config.yaml
d_mlp: 1024
activation: "squared_relu"
norm: "layernorm"
norm_eps: 1e-07
tie_embeddings: true
beta1: 0.9
batch_tokens: [131072, 262144]
seq_len: 1024
doc_mask: true
train_tokens: 827700000
steps: 4235
Each number is 500 + 25 x the weight over the matrix's rms, rounded and kept within 0 to 999. Layers, rows and columns count from 0. Numbers have three digits each.

# layer 12 MLP up, 1024x256, rms 0.096, rows 289-310, columns 0-63
504481452526524479529483511453465515495518482492542530500448467490457533504479501491535502502508505484486511514507513488520517497463516509526472528491479477479457530520492501460503489438486519
522511495487540474496497469472465492498505528504477488488478510530481498483500507500487525517472515498469484487521500542516459471531484515476473497514463509542468479476502469459519481518493508
509498502488485538558523498472498520467498505493497507503466545532497509498504506459468542574553526519471481507542501503503487483461518455519487499515510508512486506513516540500458530482507470
508501495552528534506468484481523514552460453509506536507493487524517516453509512503540525526475485479480479509463462484519499534510485498535458546494499504549508490525505503471460489493541550
531501505486493500487542490502486511510502513473501492497539560543440514433495547496488484503516509463488479488521518526505520494513541528465504509524477469485483473529488495526488512504490500
481520508471507481496513510482514492516489503488453514527488540487482489508443492496472468480509513490455486508504520473477520487473529518502512490524505515493516512509485514516515516482487485
523515496479521468500549459512523481443487513474499462543491505537471544493502508529523521504512554507459496481505524497462463495492523452491468471519504513520534491538508529510469528479501489
506493493474490490503510525494468516501504503455507494502508508506479478473510524504533506539553529514466505534527514484505480568527516547455487515523501463496496501499480478472508489519504503
540498468498506511500484484466452544456492469515502459532474503524493521513484499516519449516482533493495521511493488475504486493536490507452494496525476515501478513517502507554455489457498520
497506458486486497503470480527477516479494515486471511483489497514477495508488499472489470469497506486512535534481490533481451483454493530502501544520451454504517487495458461468483516495512566
506490480542498506518508481505500532479500507506550504477508551485504498507517484503452445518513500500527532478405520522524490465514461507514475515506465507551487494497480550472449540493520542
468531501505515479484490494475529517499507531488460496526490510528522485534494487504498464516530528489448503518500505499541489522505485521481499539510476533487515488492517535511513517485501506
531496464522478524552509480470454515500523485517526486498514440507438542470493519504500540526529550484501502496499477499473527508513491516484516484516449463499538495495494477499494515503495519
516495497486521490519515441503522497505496523495488490557453457483482514527523475492493474510533524437513485517512503509475500490505524520494527508498479482497450511517522536545485495497452515
518491504449523501509495518494484494507541496503496458540469484553434506513515501498491464508528465478520489501471515483506518492496487530473477461507491492525516480504520512525496473478482520
511499474466487499463519463470512525488500519485472498472475502501495463472499471532475484590556533495509541468532512523508469463478481506516532504528468470504492505476460531517504537547526466
514526502495481508510494518481530550520543446498488467507502476448485510448493475552538483523520505511471522500507474466489508503453517508468483495522495500503476516504510540464493498499465519
543509504491504482511486494517454504481488468468507510447562473496462510451538497498522483464547468482497476519512491487520524459533527513500486474526441465523485530519507482442487477480476516
492463489466463480573486498448494519532480503509499502506502520505521532505443489488499490509524534506493475482536508522485513512503571518490485469517486528516500476495525503531484478444500505
510492477450526538523463509499482493478512499526503522497479507545543500534436514545492514508489519492479473529514485545495479518510498495509485507536481470516504489527465501524475511468485508
493488494513468511517468474485471494496512524488512512498474493546475474507510511492548488470508451564545446535511509516520472505483516507461494454506506458512467469490436498484467559475491507
503475497492521516529452481486523518537493469509510501473452521477472487516493475506508478505490518508496502532490493501515489550480530473539492501519481493535461528491479477532450498517480488
# layer 12 MLP down (transposed), 1024x256, rms 0.0862, rows 289-309, columns 0-63
504483509520470505508508513517540481549446519545511470483457505512517534474520499522503507541486520498497513537512543517499505509491495516524496503491503483484537505500519488486506479465471475
483478524500438500493553551483526479503490518439477491519484487536502498507514451520525485457477506486493492483510496483452524528504521481498492514475493464508488532458474520484477518492457491
509520499510520524530512515490541513483503525540516484514467543487512518457507487472463502479509512496488508511494448498481527499484523508511516481482500479472463516474458499488495533522485494
519461499495499457523524503522508504473534498491566528522488519473483518485533493531497527466503501496536491497512515524543501503519475533475485476497518525468480524484530476501501504516492495
508495494483502498510526506526533483515458531445481522519509468521521518494527527512514466455526530479496543480501487508485556470520491535540536470529520515480505504459470501503514544503510451
530560515488493530474536516473515465491528535502503509505503486470481510502508537528447522476518480494501502519464511525495467492491490501503522513522473471477477510504502487507473531494500462
521485512533474517491467537543487525502481497488489510495476496491516514507511533471533531506484472480506490525493491508497522479517451525506503521474532482509469523457492468485463503528518525
486542528512549509502479482520523522519546547487499533516469515495504474462472508515483436510508498477526508512491509467499501503502449513477507438541483519506526499502522516499512432474492491
524444532502521467487492468515502522489521474542535483468513487501507488514533510519499479485502465468498525518487502503478498495511506458473469516541538495475493518508534504509526502462497460
486461524486493521489501469487495522521525469476523526508487493520529547462465523475488512502531507546529465478570536511491501520455494487479468494538501464472528461509505508522503455533467498
513497476549570469465514510489530487496506491473503483488482489516531460545481525489519518516481521530524469515443486546500519520464479507542527497466477517471499445476548448511503540480573512
484481491507502526525489519494526480498540503473496479491501507563505524509555496521473519534472516531472489537475501474512508508503496481489473574512509523452486518505481482506532535525514454
523517491535509497507511532470505511478497479539495518466500517517520497555517524501539513513510526436479515478476515481503516506519506529502515481494515520477473519461550505479492481522478499
498548492491455531492478522453485448476499568570500490526491493511529479519487473505442497457440475441499435484522472472525532467551508495537460488537530494473475503511495488463571494485504479
509478511469527462467515466519517522456518508514522478482482540544478507477517519482470493537520451484467495460488492480482509485489534519514526500483473508537466482553523512559462497508531472
463483511518520522500482514473507512456455531475568465485540488524527482524502551510460475538519508484450494534514487548488503529491484452510494503518484491545487520476520499511484490485514541
513498514468511470491483479521495518511520514509534456531524482490542472494482481486479513467508472495490488476504504444493504506465499496519477500532487510509512527475540528505498484435481460
524528478515534488528472520533516528511513414486499502505496463451483458512511544511548513501499495528520485497528436496473540484457491524500493483481464518483459438498487538493526529453486492
495493495487531546506515503492522468438473498517495490531505511495517491509519557506493490528520464535507495467480495521507521523559522484516530513537497514507476488507496520511465486453495533
501482534504459476514489493583475531508496549526476488504509501487489494533509492475526474471462462481492518510494482541528518471482481474471564538503512505525488479519457512492475435498523503
483496469520518522524488486507476490466516513508481550477499487505488469523499472499530479491476480536527485504473537488485501504516495493489492461497488513489490489504499506551437530524487524